From a checkpoint of a small transformer trained on Wikipedia: a variant of Adam for these matrices.
Each number is 500 + 25 x the weight over its row's rms, rounded and kept within 0 to 999. Layers, rows and columns count from 0. Numbers have three digits each. The size before them is the row's rms in percent of the matrix's.

# layer 6 attention key, 256x256, rms 0.0808, rows 192-219, columns 0-255
095:538520502505500464499499484501502540547502471511518530485474534436480479449512516517504503440526484525515500483491515523526545477508466527495508508471533474463520494484504501493504491520466502490497504491477545484481497510537483488520518487463469528479527460512510478525482536527507513519498482477502489514482454499514497482541489487537476466506503494512466495496504522525485538490452523488519482479483483522466532539494495513492518426521535507477518492497553519482540491512479501492514510551451439511512511539532487455534483460508531499504563514486508530501494523469473512524477503497551503494500542507478512525563515474518457529549445505488517493514513525508503511535546502510499561489490491492501481456502513470501518494499496528520492464488520505499535546471545516
081:542473492479517519537519556529498540505478468494548488482501510466453546438486496502483475482540556490533520511528502504534508482473507528525474512505512517459543462520504474495525528484482551490462489519475521523512499550474481518516536511522466502462493465477493549461512497466480495503499524488510458524485505502528533484494531505500473497526465512551471466475507536511493512494475545499505521498546485538482489530472487492513517464475478535465502540484453550525462458477518497516476479514512471469474460492509471518494483477502543527504499474474500471526467520506477490486508520521504484510495520491491494478477528503461492500473486535478487534477489498474518468501490498527500491507511488516455465504486467455500512482488450506478466476449460515540522527488511489
073:509477434505502496532523517486487488502465503510511469491514486498450481458504532501493480488530552476498524541514453471503496507508498454515506512469514496482492480473456457531483527481504517508474507505478473495482465518471498478477567485537473499503499488491480540501498508471539530455455483485459459484512524494555515486478476500515513526538505485516508438473500522546489495512479502478460528509473505506523497512528492498526503513524506470489495516509486490520473478475514507494483515480559499500487460474492476524479539512537485499458520519487508481509490446525507507484460538518512522464537516466523484519466497508525528469483533521507522510459490537546542501451515490467513468551503500515439472476496494510515507506509543491440481509523494437494508484489460537
087:521492520528508509498459501514491506478493497479484516524475509547548502538505505504506471537503490508487471471512495538472527524516464552490475492529506476495525489512537493503518479492496472505492526503558454537522508466509504534533485557518490483504509549446468509497510474536516491502506527460550523476521445489474460505481487483467480467475521456505475488500527470446482500445541555491545521477496486544507511522517488519490481483472510458499525446497475451477528505491513494492517553537543545520511515493484489472479503471498483502492495516486491483500503493517478530497496442478469539509486475503519503526460456493496475522476462490509482454515503527455482492506486500506505500493490486472568495536526509523520480476545496489497533499465524541496505487517524524
079:493534484491505463487501459533520471503504506481494508519454471502518496532472533560471504508555460513502465508537481514524525492483496497482472493525477513485590518477494466506501523475478496535485509501509457484551484510489523548472533512509537489521520539467513512476495486520482514491516508485496494482492477547509479518486505519497447466487492514466470473530527513469492516495556505487521500509542537448543518499498503484470507455483514469506462488498456522517490517461485508483501486479525516536461484481457494480540496477525480520503501483512520450476489474509478496540511493510524493551530481501509518495495492498494498523483501464546463542492485461494474450498500535463501455529511468539552531497485469551460503492507501547483536491481526513501494499499503539
118:516519483501533551499471512497497509538511480491529516510497513519495526477524501453499478465535499487440466475507487482509477536518458510503494521492467494483535489454489474489500505476489507529469487516537536494488494510480520490550508518488481521527495527494462526494478437506566490496551512461499504490473485508477457535515506456476450535505509492482516492505497523504476501492532522502503509529483489583497500502506472528518509444485512504510506492512448473498507466524487507515498496507526477493462474489496527498507523492520502478503506507479436523520547480469457510494474470496521553480526482512516484473490507546528446540507466498492548537505488522487529481469507473525485520513528488525493505511538476530533468447523465486505448460448472497461482467483494495
073:516508503465432495475502461508502487480506469502456489472511482517472514485490453539505540526474513447516532514540482519512481470479496443498485502505522482500501497539449552492536465503530500460504531501471499511507531482505505500481549492484497464540503499527515508477506519530506556500501485561502467521508509536526510530486515549532489509472466477528503498527498510523479499445516512502534508506537516495523491516483473493501533585513506503515467491502507470539532522510504506510480517503478522452495510490522495480526516531462478534491499478554527505537462495526512528454526524541458509487488495435457486490513508499480491503489523525498492479502506488475546501515479516465488531506447520427522526492486509481513535507500493512474525515506509494535498494531518526
109:525511497493526508488465482484493509499541534526508493489509506488508518513525518488571544497497474518499509521476546473499483512490475494482484482508477474568496483476491512442480487494524515526516410495516502468523492490477526469516525488511478494521491535485472520505503469519533511519537485526475512497516526459480473501540491478495471548494503514496524519489516507494485487482513503518486493512504517533511441499481487482544490485515433487545468511514525485496485491491489445523511485522510537483471511500490533524479484513481448488442495527526480510477504536456531493496475505509496482524501543516553481549500497495536495503462488480514447513450518488507484520490529488522493504457518495518473514499501479523507480522471517512532452486527489461446540438440529462
092:502479512470519485523489467451523493494499572528522514484542498494485508551538515498528475503543482501476509492455499468491511510461505489506533487538474460521511509475485541476471517514493471498514441451476501515546499470494515472459502468510489448531494498498447503511528526505475497508503496528498532515521511467501536533484525470512486491501507504495518517496510499519539497517505473513481506478493491511523462436516502447527493519500476468502482494494471500492495494523527494507503490503474523497495549496475515511500474503455438499487462517504488514441535504505484498486500536450489487495505508529516461558494514494541530519445502504490428485448530535501510524507529507520516451480495483527522484493509522553483481532511521474541464474520436514483507511485505468
079:513509508524500512495501543497508464459491525417522500522490489525494480463476486482487514497491513538554536491483519517507529498520491491496481501490564527494528492454547488481501480511484540527513509536524507495470489524506518536499475507476502569422529519510509493462539511481491490451507526471526516484459493445487480491524502462516479515512494546499535529469499495493480502522463528492504523563503483483487503505502514515441510462505499522499499525445529573492543484510476511481489506505496480521476525469507476495514521508487531488493481478441494492471502558490467459462442516514519513492472494534505524475528481458493482537497475524504533552551480531509507515483502486517506492486522484527491493517528460506492503491481477518531495470504512497515496517495508499
117:539481493537503509477505499512493536471504463508542502477551463483436460477486505511484508483491524514482555497513476527511534475496513493507516516463534492507491507464507482513522489525503500472537545500479501453484557486494503525483507496487500538478505512542522533502497498535525556525499525487460456482523499503525523466528508501500504496485435512514527473466483497562493552489484494495521491484478538535496544524442513520476486509544517543534491538509540526483507524502464488523466448536525473477515485460488487520494501515505524473508498486491506511506464526478492449495515499492548482507490510481460531471513549491493474483516456487505495509533504464531512488502498515522473505513473543513476489487500459468485543445515493531483519512501496517539499524553489530
091:535473502486515518463510503519478534511477517545506498488528505479478539516538497528540487487512499456463538500504490514500518493463526546488510523489483475496500509468489578481486459496502484454527469521488493477500479498500485490497538492487482520532475481484508484531524492483440511521491506508474483509533483498541507500503503527479483507466532480506495522529525570535518489521516516534478512518454547497523484474486472508508534533496530470504531510520556514499536506461531488519534509503413470474497520482455525541543491504481514500509525540513488510508512519522500512484485514485509505466450524442492485483523484510535463522487461492514499496497489505510491482494486556513551531546538507466487460510505523483516484468495469448468446485497460521478480505512504492
112:470515490484494506536488543505510507522484493480484520458495549450512521518526507478458508465498479493523493484502472494494543528520513501480488523495490482480523470544518505500491515493516495516480503527524553510511481518493467510521465522499497514542461542487497480473487528442485496521496511493490584500488504445513482514453492439478464505522503511480527476508532510500571480496467494517479508504478500515520472484512500504501487450455556502492520476474484500465489458510525488518526530492480487522536512490493452509550511488524525468502509525474463523496492502504506465491445460460507526493516482554509536515456498497498511558490471437528496491505508526454486530487485489505463530516526501517527450504503514511501473479515504423491537494482507511511478521471503518
086:476497503549491496540496532539527509493458512499544501502496470510502450434495512441504531484458482495532496491527484496502529536519509502495500538508512537526527495453490472499516562508513545527488501551523514465502476517500528511536473499519522494486490475526516498459488491502493546553503491460496494485487506526506530508523476488479514558526516500505521481457448489533510482479463503470500500507520500546506519489508532490412470473493514529497517526509506551480493501518472488524519502507472470491498461497508488515523511500526503461560472492460507516488452505506515472541463500507529506477481497534491510492523504461479504492494478431499526523548485518488514482529505512535502515465499514476507523485541485502495495458485467469521503519520510506567535531507488487
114:533507504500497502537533495505503498458587501493511504533529466477509530527494516483499482496565503516475500491480503472483515483517495478494431496489497504452537458483560498473537487479476471492475512474495475547498473489493500527508506503503450490466555481462516523471505491478512487469483494495534509513549492485528496495477529517517525480457423528534509473521508542463493533507499497518528484478521515528501484478468489508532494457509514508531514494428478472474493489489537526524522496489538473511502520502492475510495506472498515504456530539488476506489556498487495501508487506436482484526526507468468496486464541531508527479441544557513466500496514504497546490472494508521513511527472461500514470513498459508482513489498486518514476512497451498485497495511514508
094:466488500527452491533471523536492477486452517489495500520489500509505513478535494469482527521453462548533515468526512518486513543496507495509492490498523471507472495548480460520526483476466488516492554538513491511514497484537487501540521488456512488534456512481520513430462448527502521565515500469469543527489507504523495503494499448503514534506513483496511462471544489500508494497489494513472532511491528533500483529503470473485461538489565482493472544513494495500486500530471475525528488479474453502522479518491496511553509527514461477518461508499470546526497493502495503505488469531505529470475500521491508485508483494495488523462456470524515492526481525479457530546483491475505488501463532517517501494505501506501481529470492436511482486477557464504459500504512459
084:545500519499519490514526536532513531495508453480538503462473554480471505471509544501511518486539484460506505490536529473523509503501507549553471521488526545496492479490508467515497508511490547481490493517465519467471531532520498523535538527498500538466474494474508509483493480467515464499523484498512457518490466517487512497522504449520481488532502524489528475484490526535477489505470535491489503489529495550498515534478522545471520463505491485481525489484501547513522461452469494544490499521499478511497481535502470493515487482524553510508531468467478555500512544481451499520538468501514484481507518536494502485482494496482448495503452527493507525506500517459503479507468535534492489482496474502500450468483545467534505436526482501470484464474485509555521512477502474
099:499506515537517522494486473513488491493456545514474481472471480567567535553501467499478496547509499472505484508489488499489453502482514484454515452518457479521517520531537507497501495521525491492521459458518464507520474478483543515501483550501518450529496549499498498502546462487469505510500494499504538496524499533474510526484471545518502506492507472531500493492530495459521470441528475509492510487494504469523474466533511467501474510464491464522480496490504490500483532476499497478495503488525552501518496496482487508507525517532434506477469528516539447483515489490509504499510517519487521507516455488529496509498472529520584483492506487490516478475514494476447496494483509458509455511501486482559508497528492541472486520512519464515522534508470542482520468499456511
099:475541509511510514505490474512478471474491531470472495497474514543509487535515505548484525529467497494503458503490529516495468504471487517484516452508453512492517522533495516486514495517507527515511511445525470543534493467487519533504478523516525427535526488496484492465531444483482471529498523479513521482513463528467500516502493549501465516483500470507512508542519466426470456480496510509507525493497512453504465486520513489459447519487485481494473498437475475508496510488515486475533495504520562517502543495474475527505514504507467522505481503517518482471521513515494509534480486501501514502517473527499468511456484517470540514475514477482483477485500502457450516493520509465515474496477469485577531496537484542479460528553529501513476535515469511484503467512478487
097:529467512519468497466511519502529498524516484519492539509526472442478488479495516526502516463514517529464510473516505509491547491522545506495498552476510504510514486473501494518502478446458497433512515530470505495458548499495516544503547480496490532464499483505478532484508517480520476498475483499470471509510517512521519520497526520509537512476494498489481461519457522499483580543473466532503486472485514540511553484488473489522550469537531545516498496537550538501477523511496527465436497489492433514455479483490533467512479475511516506490470507512495499534479503472500472517517564508541479464481518486487523527547507510498470525497505518495517507491453513526513508497486481507458510525507514500481486509484507484488522454492460533488511500521523476544476528491508499
106:473484487477458493475520485526485463511517490498484523478530490462483503479488514530473537494485536493516551512471490475502512451483551455486511513485545496474493530498468545512504489504470515445515531507464490496494525472509477507460534464514540510481494488528518497482512545488470515492456498527479467528500517513524554488486519528523510483495459504489531475511499535534503530521453496486467498482481499443489521499484511462487532538520527496519481503496545546540513517492507508508489485473486463484534508500494476490510496489509494514509497476525515486523465525513556489486553504532525452508481532458453531510522510482510501474533525473469505506502502463549512512494490494467513487507441494498458533492477492442445538516488505521512547547532533495543518522503517538
079:503485520548521520533501536520512473502496500461494494493469506517496467531506521505510475483522471506496465513504492521516505480501487561451491467485474505477581493535543498492519566490478492527479486515536494513483471501496507549476516494484491476461523536456515523481481465491497477490507520475517517473524482513478462515469476478468463464518537525481459487546525457455445482511537529526540521523522464495542514510518497472477526438465491511474476489494458503494479499494500526453483515482535523539511476543494489485507498491484481530492484499485470481477516482486514518506475479471475536467516478493511489532485480514497492550489468505530540539499462501470438483511508503532544483517518456498504543526536476526522485511527465521496521472519498515487507485491495512
127:542517503507492509496469530536532518496486494486472511525548513513493529500540486484534498525523489480470493463508551468475515533494454512521492515504503498536513493473522459488499513458497511536482507490540479516519491532460480545547496513445494506505537510482496523498460475504538494507535518474492511489492472463486453499511476490498490525524509501512478492512489486472512451483531501519468512508513546539486478510495463539484509451468488501475511505470467470441507526496501498476512491535492506506480511492511486499502509523537481500476485536481514521507526489450508520529467450450511520497505481546496452519485505539528475540478474491543478484516512510473513540480517510520494525510512472500509451503538443558517485429515521483521495495473477513436516426493508509
092:505480491505519523501496581532515538523510496453526530504490496486523487492512517436502497483518508480498475479473518502504536544519508532548452552493506497508518518470537462515482520481469532494492500495523509483501491533512472518541507511489502548472492500494510479510520513496484465507504494462510516505483473485461461479505471464473530529512497502498523504497489488500526465526499487501501465500476519524458509485467477535495489386486494517461528517500452542449511509506493517479494492501471465530501482478510475484494464476541496445513506494466482501484541550496479506530484494467526477505477502556521483526521497523501486495492451454498501513507513507508466500480468511539481497522538483535491465507522478516522507426478469459495508492503466501454489487478499462
096:485464492469532517518513538489505519499477546492518481503499513491525506503522514533509460486526455499501504488498503503521512512527506523486475489439481504487496460506526474475468528493504500489511490551482521537487458509528509496552483486476518512543491481454512486502553471474483473481501519467488544469488496482504448518503495475458496523506538477500532525528494505465532470519489506475451512505490479550539489481503483522496529461473487480482486506467487500483459516465529536493545544450452487553491486470524502522564501495507490484477478516448491499473568479523490513525437477464521504508510547515478491513482508502503498544484476486508497511504507525495499493498482533522527510533541492534491455537531499545542465451516497472484487479509486523474483463486505526
131:457495516546494481497481522498517513517510513526506532494495488504475467497509498494458523502493483498534515523531515501494500457493521469492514518493507468477490506501503501506512486544528519475517541555474492450461538497486506472493492486537481527479451520499522491474478521520470552503468469475526517496470514489510538533519497520497485492517502455496517485476497499537510512484445475488495486490501520484481534525507527489493475532547525514520501501529504551506537476530482501514458471511513478467532521488493469516447531505492508469538490440512524493525433517525468461495526495531505486482486468512498541439548497473463480473498517480509516455535525522505479522519488485470498497499460575506506522470458526466454514516482483474479509505488515517565472564526503495
077:513520535503531513481473452503467479552476476541477473464502520504489512502516524530536470514541482452515506492536498478480482516446482518465532474532473494510473519519476532472490517477523473465513504506478527502512497453507477472440526501515482461546479486483469534500490484531519499521528506540491544491571518532516513506463501524518506466468506479508455506491521497507522521501499525499512506456459511479509481471520497475520489578486490459527495467505501447524506544460518471523513528482519537481542512508486520493516477505475460536467507541532505479487509475531462503476496513477452512503527532462486490504469493530502533532504520504509497497481490472485496480517510505461532498486511531485535541474485516490535479551546524496507469480489480520539514502491497502
093:466556539561478501497490506506457482509483433488481485528479521496529496499495504491454529531486479535509522515523508485476490479494437498535481511537479491505520504529503463529547461505497521506521497511543502528522535506495479539482508520497509488504524503523488501481436464538526484491491472509521477532454481504541504476467470487498502475524537534525480435471495493474463537450499500492489511495516521485471497512500510498512517509503536507498499514471475476499540492500473486474510492528530478476467519544548495482496519483493510538548537488522476481508515480500485538485502476534468534495500436530494500484439469485522504503500521491486494515561502484463506523500514484487427520502508514495511503451453515517490473494545512529505551491463524492476478510516499492
# layer 6 attention query, 256x256, rms 0.0832, rows 193-219, columns 0-255
087:514481498543546483535472560483469503516540461514529515500467520439433463448521530489485508470510515532497480476510529491537473455494531536508535521484491513480523488492501491481505518485447519504478488494481553467455524505496458511506538468480478504481500481506496527483495535506523509506540449487501481524524480512548485477508492470489468472481481497503509474471497499509485513502511505451523499490509444514493508508509476535520538493498496491484490506534504529523494505496494492549465469495499445497523475523497484485493425474493534523496532493450489512498484466485491512553505499536498507489467558528475518512485548497497500510483473544461516534470513502522473505510497495562493516500505474493519521504479552474505498451512466531506512457517505494531492530491477487
066:488501502530523470501494471467513477568513483498476490498487535497504468462512514485509511439469495549430444512508506505488515500475472565484517504505483500469518497503504508494528485503496493477529460530542501453498507481521493536527530463494490509483570532508510492487473504520492520525495435491502492508498514504519535506517451501457505485565512526500496462471507458498531463516573494492502515496532465459486530484528491533492540476487496455497525482462525495512498495476491436488492501511520523521504521516459481538487494444505507509487540468506490466499457515494520502526516510516483502467506485536508498488472479479526554500511544512464520506487507487525486535502488470497493515554481470512484516499459495505517474484483511518507473464545521481515493485537486477
095:482471508499502487483504463491527485492498501524505462523499455529473539545542466520502491514540532560469500540518525542497503529551527533484462463551535484478519482494524509475498503461484486539457500501477486512496447450498495472468550493537462478516508497453529508490524518516495510518487519533507527497548502487511464504491498486486465513478493514544534498511519485512500519527526482529501517517523500510513510493473479509493525558497509481511469495495492529459492504503537513488509503475529522482544487451457494473496488532480483485488468537515553500491482472557503453506450507482473522465538517463499471471495503495486522483491527487521528487471511520486477486505484525556541451512502494518463473515508473534541481477494504479477538476506506548481506458506518488
095:509477500499519518481510449493494470486507472559528465527472478540533521542489494486513463488526472552464480510544450542541517511510507490468506480514480467533536488500525467479431505474493480511465483472507491521501486481483519521454527506533481469522544518530508508499497488527476513511516517499500507477543485503438494519486500504499448503497515482529512477507494495485487484530518497491517499497513519534558539484504444452491487529490509482502467528513487476503452464524529477477500500483505527478529503459466485527500483523533453489509482529490518510474543428527508467496478518484482503480560477512533506454495511465510548517501512524479501510498465485492504479487550536510485495528511491498510511517502464528498503448491520459459512496519465495546472500494488510
094:526480490529529492476499515522474524496511520493514516460518518468493478518503521534533546451527539488500488531497511471482507499484499505554472543492510528479481529488432473522512522475517523540543494484482534466510481529508475512526478458450502552514496523476446501498521515458487498482505496492460480526489521465500483474469535470526510501464435528463542487511478501521510542487481474496470517522510491483490437490482535502504514474458558474501502478492488483509474498479497503509502475500499471546449497490465469492524468477480522493526531487518492574519478510494478509526500492491512528522527495528487494498493509484502471459468486500483501510473544502548508492490423476552503489449509482503498489474487509511473521484524485526485506505508475493438506507502505470
104:520506496467497495458495509512484514498500479508498505492476477538507509470467483489454478464535488457527539490531481480507535431486459480515531537493515458481531498521464504547497440514472535495496512543522506517527518525504464494524485537545506508458490464531513482474521491505498475509485478512515523500459531501542489487487481547511522501480503444465500493497522489507533491507522498493467480510458510490495496533474471480494520450475527503563488506491500550496541531522507509537533509545470466442515528495519503475464529503501534485526522535501492487566476511486518525496520540525519509503497506457478533457504485533503522504487519509516489509518510489488529509482499488476477541483494530506530499546498505495468470489456496465541527491425515498536507487488512518
105:485512459484498522483412540480502510508502525498546471446465532531543520505507489498461505515441486489528513471521539465499506465535482484492544485491491437507492516470451492515500475490544507488536513530507517542537535536460482484512471504508529461498504453483483483491498465508508511477524505528512516493496478518503497514520528496460500521500542479513472499477487512481529489470511533490502510504436496509508492489496520481506507484463487517503512500500493464510518548485485503514510555492459501425497565490579516474509524507466507476503473499455533473530473507488473545516487497518530500517485535482492528462483501497506524544517475500499536487511528513511502501498491458511487517464489484494561515534512517466517480547501477507515507518510497488523506485474510519
093:530540500449504514493476539500504532474487494450516486460489489488543473500480528468506481492474471483467523457502515533570490460469515489513510521460507476511498496480483496519481520501487499473515503519562526521496518503480520502472483491544485475465508432503496540468468510487503509485506518520554521464475492538484483532505510460439490480480500481470490462473522495497470523475467496522498484475461481534503546519490500517515480475483499531510504510485493530528535500464466468528499502503462478452538486474554500540512498541495540508488522500455507487502495519524468531509510492529551515499506557473477531538502498517509503545501449527476519494536506497479509496534473490481499509508517494513503519540528543469509519487486498496505466486490461502560459514505481527
105:473467497563532507496496496520502476506483529514514509488488526518478488522520482503500525489495476514526512529456509478456511521491479504518509480497481512481500515500457482521523503484530479504515482496489523486529477477533491474490495476461526492515478540512488473491516507472465499495526513506503488539511532492492502512482553456530498477530522538536542526481537483487521509507513523488522509497502477469474457480512525529501510534478533472434481467504508489491468487497489509483508515497496495544479498517477481485551475500522456490514437464526507547500499474502497481502527501444436516505477473523509474487498488441455531473437477492526518499457492512547485517503504489484531432475504506500477469430516486491526485568516471492466526486525542488446523516539525471
100:487508466532501504487495498491462524484495518518519517483484521512472482470466492547489505479476506487524504496545536479496467509505489455494475515444523459467504477468471476537514466491536518520562526530497501487519487501513482475501478475478475535500494497487502495490510460462487494480548493501455480526491524497495495528448502488511517543439487510525514518513547543545508561545485490508457527494463500507504475496468497482503489473490531491529456475512556509452522502496492499508492501552487480522496525508482460516536519545501543518508508497522506525481437531478489438495488488479508464488483550444456529451500489527513495483499463492509498524501523478516510496569471500480479475502523456510489482521491464505464499492483492505534520486485502524485523482538510499
105:518487465480500517480467524470504477491497510490515503528522553510519511478511496495483455536476502484479514447525527493495512505515489531481511481507439484509498497488549540458496531516476472476487503534470488529468490499468482495486501500519493522481492502500495523512507472490489504486460545467531523445494506501502474521504487495434450515528538478502448490445519513464458510502527519463495474493490485522550505489478489502449479481468449502521508486477495495506477532445473504519522471529495482505486510467490495559518586493513508500506502518507531457478511502532526478498470487522523523515508534481491525508483480506509503557531482489506509509578516519457506525492547523507535526527536512532531501501513485488495469485526498462495477493475485532523488467500455550
110:486498502527508495510453514486469504486493509506486554504483519477517508510477530435486499478552493503516522467534504474497535492463481511529484533495480524501520479547453474502507531510442468494472517522502555534509479486524479488512514501518487458516529501545528499466470515500482505529506445515493521526470530477534504492488471487520480518523508460438468464461527499483549534501458486501490516492482477513472524508536480542468476463468508520498540483502459491517499454484505479551521527521492487480501489497487479499519542478518547482503512495491479545523499481505473483518513508502515533523495525531515503491465509500473513530475527509498498452513464498451502551472536497525504532482525522538501469459465525530512478448539525476512555490471493496520492506491535520
089:473535500531483495525490488513473535481512532512517519487486514511473492476466494448525588518452482473521480508520506470475510525506506475496482544477467510502485546486457444546506459495518547491573509549459528504483517517523478490523507500509469497469530480514493481474516506510510517520508443510455485539494521506520540479473507484531522504485496532479456490519509501531531512522473521478492492490509505480478463503511517483490534470484515479463522508494502509500491517556488518514526526510501484514488523521487509510529500475502531516542488488500513513503462498476485520559499520515454530517466515466486506482508502487478524483494502508507476523510497506515519548527493539489519500407530490452509491506476479493483549482502553510554521493524495472475545472488520470
110:507483510495479496521518485548494482435502488504477512546499465482506543497496496518491465501500482529488516490462509490494489485497506477535476489463536503470517442473542508454538476479449523473483528478560470508508447477526492518484529514503458521480543499470516473481496482548504498497522489473500504520502490510553516526505518503522485496458453495518562486501523510472508492526505485538495517523518527519507526483490482504494497470511532538489464501449497504491539475484516469513512527500522444503528502512478480499515493517531509480508501528494484497494508486532515465500526499498499460536545484492471475509458500489570498506444538499528489522508481512466511490482467519513478508595466485550483513458502474507510520487470459476505508496448513550500495517472484508
091:476479488498519475501481481455508529515466516516470521478506503529520509492491481463480488505484514512534491532528494531489525516503501457541519536490496500488491511521479460505500477507442499516512509520497453485515483491529469473518507505509506465530480505519531473466468512545551547560491471474457520496488487460507508447516501478501516461471488463443493502480542471542525518484494470480520500494514503565527456536517470515471484524465489454463506561513531515528499501508498481533576468525516480486558494451501516520511506520493475516497478433497496536541503507478469482495496494511476566497492485530507501501497493512469528498482511508493510479494518525498541512492499520486525518460503513514493503474508529536536488532486499473479509482500543479460508473476542491
093:514499496476492464535480560503491545504555473470496529487476492438427491473500512527523527434509512527506494491504513508507506461537512514535460532499474499471487502470477492493549467498459491491503503508494555504460516535509463514524501477512509548491498465541483511496493519478519474500508495496504482522477469494488475499543506492526449500505485508477497468465518524511484527496494515474517516498488479512473535526498489520546528451480499495489551497510510539494520485494463502531459504520482418515451501516519508461543462498515552502485540470467480558531497505490464513522531490529529496482492507499489483513483514481492443482501489518481488520502513505519490499505495488549525533469509494507508505511454550484499527454487487536516487489512506475511520547484499466
097:481479516488496547491502464481503439499464503506502493509515479528535523512496441510465462569498507499548502533492476530497484529496494451457463468530497488471501500527550483491479531517467495533487469488488451509536436494460566475491473483520519506513509519478538486512496502517505514513482532494498475461521513506500501532491527507497500484509495476511493524515498515477507484489512473500501459517497503494539488473494510475454460531524496493494486546465496476499485507482491481513553508468565574513476469498513487488475510534531429491480454506515530501467506488491515487496515522481464518507520425523516468488498463531515524499512495469500506464495489501475502492469493491476499480500467519501475533482516483503530487508491550448490499526546508534468483494476523522
101:479501530521494489510510442475521440524516488522493477500486500526503540504521481500511490551509527518521478527495498537524495513483491501453473444539488453461481485510540547445483547496478501514502512500484465520474486467466511480475522495529501455513484524471516476520515505519524513497517519520500509496544502527511509509503501505471478506515505503549479520513501467497486484518491460495527449470490478522543498481534511484502502568528467488480435502498495460506478529506512514495517506493549572493519485496471509501479507520518437517487442509527519472484491474553499483540511519483442511493501490508454469491496499466515531517495535477481532467456520539472494486475524510502535496475518489506490495511505480532518477499532510466457477524521486519473480439494506517
086:497505499472482539481467552495464535478510487493475507513548506505507478513497496522450508511481482456499535488507521504480484472503494462583481538486470476493508541474474493518545482501484508475503534513502546505506498545497515504484465537508501502465476473500472523467492511540518516494499503493519492495437524504488475496491523511491491509495486426440461514496519530485444515488481513523543535482467499499495492512479506509510496452484509530528485496524486540498496514497481494532465542532473483495481509502560515484546513501497514499486533519477473505527521498491485495489510494582556507509462502487501509530530423519465461492460444505512449548528498466510508503506487502482497502486494542491506521502541501465531520536492488533513512499491507500493483542484494503
093:488539494461472489484457565489514511523505472473471532493524474519546488503480476506460460550497487419539538504506497487509487462508481492533551515481477472506514545512492516510514487549498517478492524526512486515497500488499513483489470527529522475446495468516489514473501498536492517500477485506533514478442497531512484496509495517501543495510522435439482474465510504512488495489497525482488488504426487475463509523509500512486465463505466546508506516508470563528521499514518483526490531507464472480528489493551496495471516518520512484483522506471465474521512518494488498536523494572536487492492507493484562496521485523465502531513456484492461514550490471501526507494504475474495547472479534500505546537493514490479490522505516498527523514494497511505514522467502502
099:503483482519488514498543443501529467467479495534499479530493458525456526502523530509507502484515528553424483515491480522486525552475543542474489510513527510521536426499523501457498528457468467532445484480487488516486499454507503492455570504498514509514528540461520543522500496515504515515492494504467484493559513486502532499488486494509462507509491544533509496515486474485498485515519477516501501484558516526546510475530475495481535532523489491484516464499523476506471492492482495467468472484533523519503466479449483495493484493500465491481484526514506494468518489532558493476490510479483508452522514520502466521470498453509511508514533506491509502452496519498505491498518544518533461523504480495473478509503472533526517465518517498482495485542514474496532457482508500
092:518510475509491469525489494548535534506483492466535513488505519514446531485507498516525533472481463506526525535515509440476509525499513495518537543481529480505508543498456504536509499463496500509531507486469558468485470500509453486500507489432511523526515526494499479465489527476494512507506496503479510548508503484538499520490486497559515496511451518469539562496495504520525530525487467475450530477472468501464478472485527483497539433485553503500503473477480493525516518499495541514485510516494464529454477522488488493515503482511524495530493499487484555579492491534450523502532457469499500510479521471482475486498515481538513535464515507517525525500515521512498521520461466519516489485518516519491481471498498499478498451512470520497515462458522488497533502518487502
081:473475473535541488520446506514530504495463522486519565489479526487456466478553503482518531513478497491522522515488492490456487537503503475524466495481506486497508531514475480534504511484502483497541492498459555477460470510538470457484488504468493506499487556495501520491479489459468522491537513523499492515507477521488498496503532448535511481551515542483512533478510496511479499493469510444510513484473440441483502459484488500543465473460505487495499475520486478491430517506466514512495519491470457546483490535501492482532502457519517508487481473468504526458522477498452502504499499456435511533486510511508494524450501483513484506504473483504516484517491510515445504521490464488522462472547503521470490476497509483525497482550467497512525469527502492492512515519511503
094:492495495494513502505511522520517460504466517472498495528529555480499450462534486480520476528509502524496489483490515518496465543496520522491503483468448535486464509510545503455504525493482469482499489524502492505479487442522496471496504484492498523511503569526521545537493477466479517508514506508531447479502536514496503552517532485523486495544513489519492509460484499453492494504527486473522488508540465515468505483502514521476474505508454495501537491483498455522448479491463501498492498479561537523472456506526485540535509490526482520480472473523511459462516475499466467501497511466478474575480477514471516512477463457483523513510475485507535477529485509514467501476519491497525438500527532518477506482534478465559476515544509499517492510519517542471500515514466501
100:458466531501468501464516509464516503539491519499492546477516519513549524544490520446537477541481485458520479469487511497511522486501507483506503476500487498523509498522584487510506497514534509471501476548491443505470512548467552510517452530513515452523483486510516494539504506485482487485450536481516511483518447468454473492506476497456523523551537489468465529479444501523518447492481536495520475469487544522511512502540533500517506508507438459483508519490470538465496500480513510492507509517490542486494513500488506528479498505494459478526492518504492505490514493491490515505505522511508513468489463535527492502514505478474514486503505507501489455497540495461505504500528551468529544499520485480519486529489484532504499483496501476481438550510471507540491498486525516
085:479500505464486497480491525488469526502539451507493501482552494473532490499482523491506490525505501483465473470538504553563540476487474529527501514498484489479458483518515519525495520517517513450487527516518502531456509497453513512524487506561515543486476457498502490490498497488512500493447507483534534463505494526494451501532493520456507506488494467492471462458494520503469519471472509515484448477491530498501548532463485512497484475510478517524490498508496523500557513472503479487484488544489495491521506496503557514477522515502563511505533499492476461486511529497530469504512520543552514500507546503485521494551530554478485486505490522459472492539508476509504495489491554509521553490509512510511516496481522476458513487447536536518492508487446477560487512501500480
093:501476550483517495460523462511497483483495494539504493516500467490491497520474439521464521485544528543517518545481492491463494490495483513556557532512548508486535509536495449521476456508473496499491480493516502451519486476495497484492505474485516525528483513498458483539520520532490493525536463507522457523459493472512498480470476482546486453555536500529551501487526495507532521475530456512503496496510503480467485477507487483507553548510561521524480538510503457459506502521536489486497486498508499494517503518490506464477484523493508501520513520528482510540489472510494490489555511478451532507513452514529512480509493490523547479448558492505493501489509496525502507487533480528477509487510501506475514485461521536509467492491496479503535486457531474444505527501494472